{"num_hidden_layers": 16, "qk_norm": false, "tie_word_embeddings": true, "init_std_qkv": 0.0159, "max_grad_norm": 0.5, "schedule": "wsd", "decay_fraction": 1.0, "max_steps": 10044, "dataset": "wikipedia_en"}
Each number is 500 + 40 x the weight over the matrix's rms, rounded and kept within 0 to 999. Layers, rows and columns count from 0. Numbers have three digits each.

# layer 11 MLP down, 128x512, rms 0.0338, rows 22-127, columns 192-255
454596588503444584548433425499531463522565492445472498532560481560506476567545497439466524414548455473465555449505492475501481534443538468557593525563502451548592466510512569462540465484473457
534496483422510467503495529450505473503495429467536490481497489506511541525517564570514514533512466510544478586502495471504458453518532474497555540475555473463561502473475503421548432524530482
461521484525495508494528454450458502545498483492492532581545473534488510492562495550518508508555522488503530504469487524527533463423538509467529525537530542508485530458514528477465495482503496
441507426541411463431493519505515504513492461557587536422524470543484506463544381596469478496496457475530473571505564494566470479481531471508462515463560523586420523552518461535534523517488520
515464513489544518593574536517505491589578519521501507436523528453596460437444503552442523502434489467429529488494465460513536430532450446534480519484524488435501433426458531479557493546477489
527431536476478567477476510494523464562547460423480439565473479486440475518529419429568488484422498553479524514488459607464513613438513536536502449581475444452453505437492508514542549436439594
416468538503519465562476505493552526488510463538444521510490513515526524511499523471487463447420555464530448493525469522558524508474425486572494499444528492571495533527501439465444518471485410
584603558500545559459471552479592599483504494491493485478476525560455561485488479493563439473519473518528600402510444472444523581429497547520518434546525518548494520474559530432429489473509463
420525486575443514518513468567488489456388461441526534536494590539559541560553554551458519525495550539430440473508532555513430522521506507510400466448483489471491538468478567540542488483574532
547537558479501474408493507439440474494586543510479456498554505456468607459458410495533470541511437503529537505552555354474507470475577525513553483505509469513505424473580428500539454422475512
486432536531517506493480498566457468520496499506549475470527590549445459469510560571468432507486525522497502593513507461534461481471416517453491518491507506460448550545496521519459466395498506
477487462535443483513521446506483481532482506564452525460489549450528474509547513503565453479522466479427490499496600519512488491511490484486480479427485535495479558498474557492521547516545493
560485461538505488542496503489493496524531498512509549548445568500448542514485517487529468526431512418507507518494494521441449454451547514571506525547510470459489503523465462518527505411421393
526431536416516519523413507451514459473575509515540534526555488470505427506530503470575505504485505491440508444525467556532490432517465538516570566512456416475597541475528437518447482440464567
480550582455503506568577512456499569470555575437536513526458517552562472555486556489530480519573518442421472524545491543487512491495519473468521531514471486495527561526558459507487407469512537
514445476441498530569496532527525508402471487461494520498424554502543505518475414441522462506480408511493500429573555562577479494542512500514506509520537510554437461525499562476481474501542526
529509528531477460490501568555505565456502554618511512490478463440498573526490553548485448516542480472515437539535478470518479489446554446515535563436513448456477533550495507564536542525440494
563442513579587471442464395482535462490438528558516526471518545505522571542445522541513567496528566548449509515442475617537441451521445469518482513497520465496518509528544453480486446466490551
444452466475505459508529569532528515468582458524567540481445523460446487441497536541558450462553445503562480436418494490462473516512452515495436542458518518454525418523411550483534485497482425
472508501502530482392504499466451495539532554510549491453581519538455439519480389572455453506542563514469518532485542489508429463529548526459475531489572552457476551478534480496481420478528500
447560545425455474482502498579507529412468473465534430521443463469557557546529451511527526509553539454408530449452420529459475520473506534489534475512505578531531502405507477500441454506440477
518547468449506521488502504546448496512476526560414527503568492442512414507469463463500443520476568448464513481479459489510451501508534501529591536502520564560498460494487458427481531383479527
538593467447513450555563561442526496504530557571476449555496531519520488519488510458498542522496530468436439449464499580451533539504477534536458539479508516525436430526524541435423488373499487
469485491542508508501492452471480500488418509510482513540449535521567514472574453494486448562480487496514508486534523504491491566500504500488427433480489496518524456485538475485488510524534532
487486482484539503517513458488553484421443494556557515479549515545529489551499515506544500512465496487552482566591524477458607468454546556498531554488511508447562530499525472510470464499461461
453481536609542544508495454526459556545437527462454537463462547522585510489567479422517499517535466518516458491471555573536527461440504542465450469466487387449468537460516504513514459471461475
404526479551538479513532479581447510483509546430517550507492509493470490528532498507550533489480527533499563585504494507497446445384507480582470512565490517467451507532485453486551575503522460
432454448572516496475514509475448466490432554533508450459534522454539530518509495444535525549520486509522498433517508471560545527506507543488544470465453541487435490485527522500458431532473445
486402494546475518492473520468524522463557458615549519472504517468472458548533422506474487532506494511499544514563539458423547560473485465509501465431490415469524425479538496543458449504477483
478462458490499438503469513450530562550413521545477502517500562546502446454499528456571528536563482548543453504518473576459615486546496463525503476502489531532462490471542529427448498464558529
521425455475493517574526491589588428561435552493482512522510464520523564507497529512474447524516540471493514510506510537506475497461541498534477541555490517474510561504539448452532502549486468
558453499535480524555480526506444431496596613395503494514511473453629518527456517503475491511512585508483476545499529425501493448525444464498533546452502492419500486570517552572436519507528489
508534438483518478520425533498495476512536494496516416483387441486464429492484511512441481522481501463555544464553507460505488518552489522422427425499518577478468548554603430541513515484515412
437513536459452519540459501577432450519528493454409469493481530538502486501535475505497533438466492504425480529531436471556523534515483481500509478549498502553509532457488473526558556554488520
573476490566545599467506511543473574448460550456445534533489408419484520532442543505512443529445522514513492441462524494502466492527615454494544561444473500533498444514447521499544637481466566
430504486460532527493479523456512489513486478429515538466473450507467489519532524461492505454476496522511551501363506536474531547474506496611466463516484449470435522473592477404545524499521554
532549463536474530504496525490550472561514451481559514435541524482440562480468507602535506473467546509483419450551488506451507506544507511514474543509463500508536459481541455549554588448481495
540479528427523446475523553463488495424486501510482481519535477471603441501480482470497523383503522498493514473536440470510482470552422498534556504461470598497530477470520493480439527538493492
452436474516455470464529581440465520427522511526543451513439491546390464514507495534585500469558518464519572419448535539491479477509487540519476503487532447517526485563459467492505515500532423
521479527467475436536509500521530478457565430542490515550460419443477495450458459506481497576487498488483472468523466491507497509518485520504497429501548508552413471526564536566557526487492514
549567497501541507444452561525461526467562447482538518452489421481479452439512593492531536513520539493511491496534535548484500455498539508561485547476457516503534485472623517553571581578498581
525566520492529504473496464453525562450497454493543483482460418486495465509512524522540508421475483492480485585607488457540420464477481498484557487447508436493549544588525477563504529511512429
583532557468524565434485537553482520512478462497552481487539446449519489465518475491567488495457546525522580544431545519465526529496525511478461561481484536523529502537432451443463490510458475
513484548570497490462523526495458487488542496562459525488460481479622540458408481507505470577483525477511531501452514555497472513484479456509471540511491462538583476528570507561437549462479573
512516488496504516494483495534505488543484507438436506473475570438521594537505542527551523417432498430533535588474444397395499553514423508471500432441475536451499505481511538520504452483484416
516558517588468512506485467493501546528481522474515546536499498552514458545537440489567500473476485524529564372471528500473483536540546541553468503485511439384525440488479484506461485549501545
446440536572452443550461497485537488498484486482544440464482537576440482531564583478460520558431500496473527582556590429458457430505509530442529527490456450503501477476525549446558464468495535
410565510503451465543537543506480511522605541491479502451485393475491460575483475494482458572494528536459480555471519529518578530470511570455534508528488468477552503513552464489513479563507508
421527518587505492458461571502491462473533517501526587503517507441465482450433509531469516522482482435548446544460513459490514466458515543555568559457542526530477444463494502530467498497457487
512473476470515484519533563513529499453512579465490449445546516443499444574445531451464477503532560434497519503498524536514496531526521487526463535489534559509489549450488487445523520521486505
476531503520527429457399494483494526432441523523467495457539457535514538444533469513431533504535549473467497462451486471456506524430477505485486512527459519501445458536431508480498581510518517
487478478486564434452462456505579504491445551525492512531532481554424457555482530444524492507453545504470445486483557569581494543534399545537495461521443452544552505510439557493505505456519536
425515448487477642480466521500498484571538477436521416565413497504482522415546447509434524505547493479447472486513491445492512534494542491469445488545527489493448479482424506451516450473493487
538522474504582590506464563575536561485490494489495442575467467498492520486518528455509468528506508522452490470464455574491414497554485469520506533521540433563448460528549530446453489508579549
524463447483583556533498460417516454432522496522510545497489510491483513494486481544521468469484462504479508562526501476457491464481485545444533525529523468567541497471445478521481463481489523
602492490595511557520464483486508501503440499489568531505483563496453463495501549452454480523439470496495476471444586540486447441552576505520467518464497460569489515425459459501461508538505464
526408503415561530507511517540493466544433509499508454502483422464469585409556531434540543472471442520518424426503489500526511522552448499497447610532514474528544453420531521510501512471514541
496540487492451473508556455477496479524464562486430560539419468518519498436554435474464464499480401498524529518529494536452506544517537454484470495508517518607445494580424523441494522519475474
498576531492503527560554486555467461474453559436434490484495493467542497444476495510527544562468538507553501453531449511509487524533562526503480507507479546490502521463526532495490449455487501
421516563480415525484453533534480506459529431478497505505502540491461540545476416475518526523531529475470458581508523504486494454503463498446530514471494473549460626431563543553476427505463529
506518477461571502413552433540536466518509521505521527458479506493534538501572500475477539615469481532478491502530487550511414455514493474485430474578502454544483501526486442456553523461523467
448516529464468523545579533517552447578519532588444456539521477526572578519459513487483441483508476560427472465478496491492520550548466527461447531531529420481451443457424579435506499521550539
502458534517437494505518464511512527575424548431480535551532527508533527567533507430496439499543529487492551543475516542513517533479524397520522510490480475509459507473495511496480476448475474
505540541534513425450562484439517545520449539457536421487559462531528385548552531478460580465478477498614563593486572494507504584508418453574483496564496534452507584517504449509477563503545517
573551463492486560552474495459520465524497527437471449479514515505423527484537505494496509553417502473489531565483480473476504529491566513542525474459518465564531543513546585513503496576494461
482499496481498562561502497451571550526450506560493550486529495479481493459505496524436512493456468476536510589558535462417476529473493566495547473511485463506455534505466565495477555462508513
497478518419492539505546465471474458524534495499525487542480541551507499514530463542473499427519464511464504471485496451529545417507498504424554451493462429418534539484399520469521434462457478
529503465514523524500468543510505522517530479523423530549426525513546425464479469482475441492506565495573578471521469398437473556472497499513529500424542543499485551456598498489512540495479486
519520477552438491513509501462562513419468488497476480556478481501551516468433430563523504499526575481462477494530511451454495474556553497516466434477459526488570481466444509477531563492484547
495550502515486516560539521515522488520500482515480500434534592551487552495506511571464514543497477471461481497521449482517503522532516510485463459496533468523473519471492569436529515484505492
469463539495462416544468443579499433522538560443490552502580547468495429533524534528512472495568500475392584424630526498458512518536549503518503498550517521513541490470492483552526493482435543
517484569448513455507540453511531516482559554506526538467578488472475464526509498419481530482559489461508578510454513479579443499551464478536524525470487512492523513484459482505490504547487524
453520491509506411456512481468450449459487564504533519445494536520548559509471473525482554455482493516459513550543491543460494482517513488540499541477429499524507516561505486555562535534499521
474536460522534485577505535521490502510499491539496459542582464536546493486527574471546508448565533480539535474513523513471538533494464545504512411474540585506469487516388517441456510534435520
537469445587491564464488464581502478488554438534423453487434492512449425531525485480421454549548442491494522506454501509521592478566511538471441501556525525524461487482449512467524509536533512
501502422550488489564516554506528546482574548549512578476557571462446543482476545436568427514514461465522491521514415525512523535484488454474536525514491507503491515527475462510522466518495504
461537481466506468470578472501491482559550485485512511486483555497472539462465453520461486474507544491501482600556502560492497459487566522434563452535503505481533498528502509542551386413512477
533468475503503462526545566495517406465530511512463445522538478501493520537436521502433532437424472537553581598447517551490469524545532520551455515529476498538504455481434439513547484487513488
535595533530498488479509458521517500499501490515475427451559485546487556478461532470469538528542526530595537525479506461495589416503567556557514526509485464500550471463497568578471465520496517
531511522490442550534479493469477517475553496487483508507489464546394469518575493520515465540552477512554470488461419519493524512493448453487486483462457481480500479480614489515592508544527509
550489532565505502461518520457456523493544438464563439532529511492529516499479485465502539537479480522540517446538490475560457495498505520477507536449559496585518503509532416417499565577466499
518476541479596462490487427491467443519552466484577525541465492493507505456450485513514514496487475496493479510484490493548575525469453537485509453522516523511478430502510521469463576555506584
527469421472541433455536467532415497540457529477542552472512511506498483542498541548436538500527439530528544379533439552514531480555545445482552482506572489480484473486453493428477565583544476
498465449513544487485515435505462492459378480453506529573474491514482508482465500459433562520586457562499484467466528517495516524509487452480502563557443518477545615539480570516453463552541472
488448569482512577501417557487452472488499558487542560521509552453534534550431509498561466457484475461419462498437513486495516479568498516487525553500416491559482519586423544545523500530525426
556512503460541530458492536478489480504594408461476499469462559489501536484491541486548428500520580476483432531478480487431552508445459477374498524453429530476455480479613453515476458461516536
547486507470494513418506480562490489490489480489510535476439565499548506540509508472468481530448524575499488465475506504492496495467496472449521405486427528471523518495568469477538529538545547
475498509511512521527526534440519469489430545521521404518544452506560548468542555475516553519457526477482465484520518449575461493517499518597527509503459511463583528502524478497482505523483475
576618601539485496538500514492485458456430540451490426545505569446521475471525555614418520527477453496549493546494452469531516455521472463538485552445469424543483537533552558552513504496477583
516498471470465493547474506509433510487433436597565463519486528422521560502462501464581434527504411506492457516476489457492527488482458489432510497520486592511516522493429465400465477521488444
483570462508512446509548488420571499526494509533535507548558421450516545545500562522495519451520423509518508430433552533452455445474611513520435458559527533449566442533502562436482467554496524
492490471536540478517435466499459492533466427479526520548450416477397460456526509500524496495487513523504446472488510482418411506551551461446457473463469451479560528497462490451551506546499517
488477461459399505471505515514513534503594521495526542488468475509491499490503542483475501453519502509515482455463490552504499430513495438500482462424479488492531548521548385551455469541490461
528520572457433472491491444545500496491483468565424550435571474512479505523506536455540479568486512479531530502543545489497497461466487525447550519548482506492548500472470472515460545560523478
424567446457521552592510466447497506546412479523458534444511520544613512566480560523501531391549479461547419422495474583514514497444587488483500459487519536410550505545572454567520510484501485
542556549530505457531557482529594471459422531513486464528510439495494492548506547542391519448476488579471497489460476493464490445468431546528513467468460523516450467610469531451441514519537500
457413461466461462489522468435501518514541445508528466518428500522534470456497478483430502579512558460437462493538544579536507549570485491427440462470555525515473571461518467530561472459478670
470467536534504532511514544456521473463541452466522436560492456426523465489459488512476547493518527535491470509508552459568485481446526457463516449538524469453452515485535492504464488515482493
449416496449487509537488503569503481461526496434513484446583492549457469432475455579483488572465473492562527444512434485501437473419481491555517516455512471501404488437500434548370461542546494
500516445486482514497523464507503524497513480515437484491527470505523466517507459515482475494436468515569467520498430473438550504473505507501491484544569482480444493434509515497504504500485510
489513418518517507517538486434551575546543515501484562493559474499514498485517517416526513527566558535544444525525472475528513452439508510474564468557511431388532467561443537552518504518524522
484477483544532512519579542531543415553580514387552494467551527534472515503483433484448564458450473518508523432484490475499560448486451524539475467563558488549531543490410435474504558511561470
490490537480520484461404544546467458490461464591435527531535503450491591477481572385464543459412437520452441515526508457560506568503517541494419542567542480468574513516474512585496480444527483
388441466502479595480500515525530523501470442539496434468504455535485472514584429493433514500505559509494567491444522455586518555460514520525540421533563477526486491541488442564484442525513474
551547544493482490453509396464519501461543460453476495565461524536496559497446431548533467410505498535458529535503518577557486413509469558453493545585488473459469437509460565495509530464494536
496448476484528503454523532465562507516381515480489512532492423504453465520530568472580496464515503482587526506460489532484461511521473501516521592481426536478471576533389512486549518482567473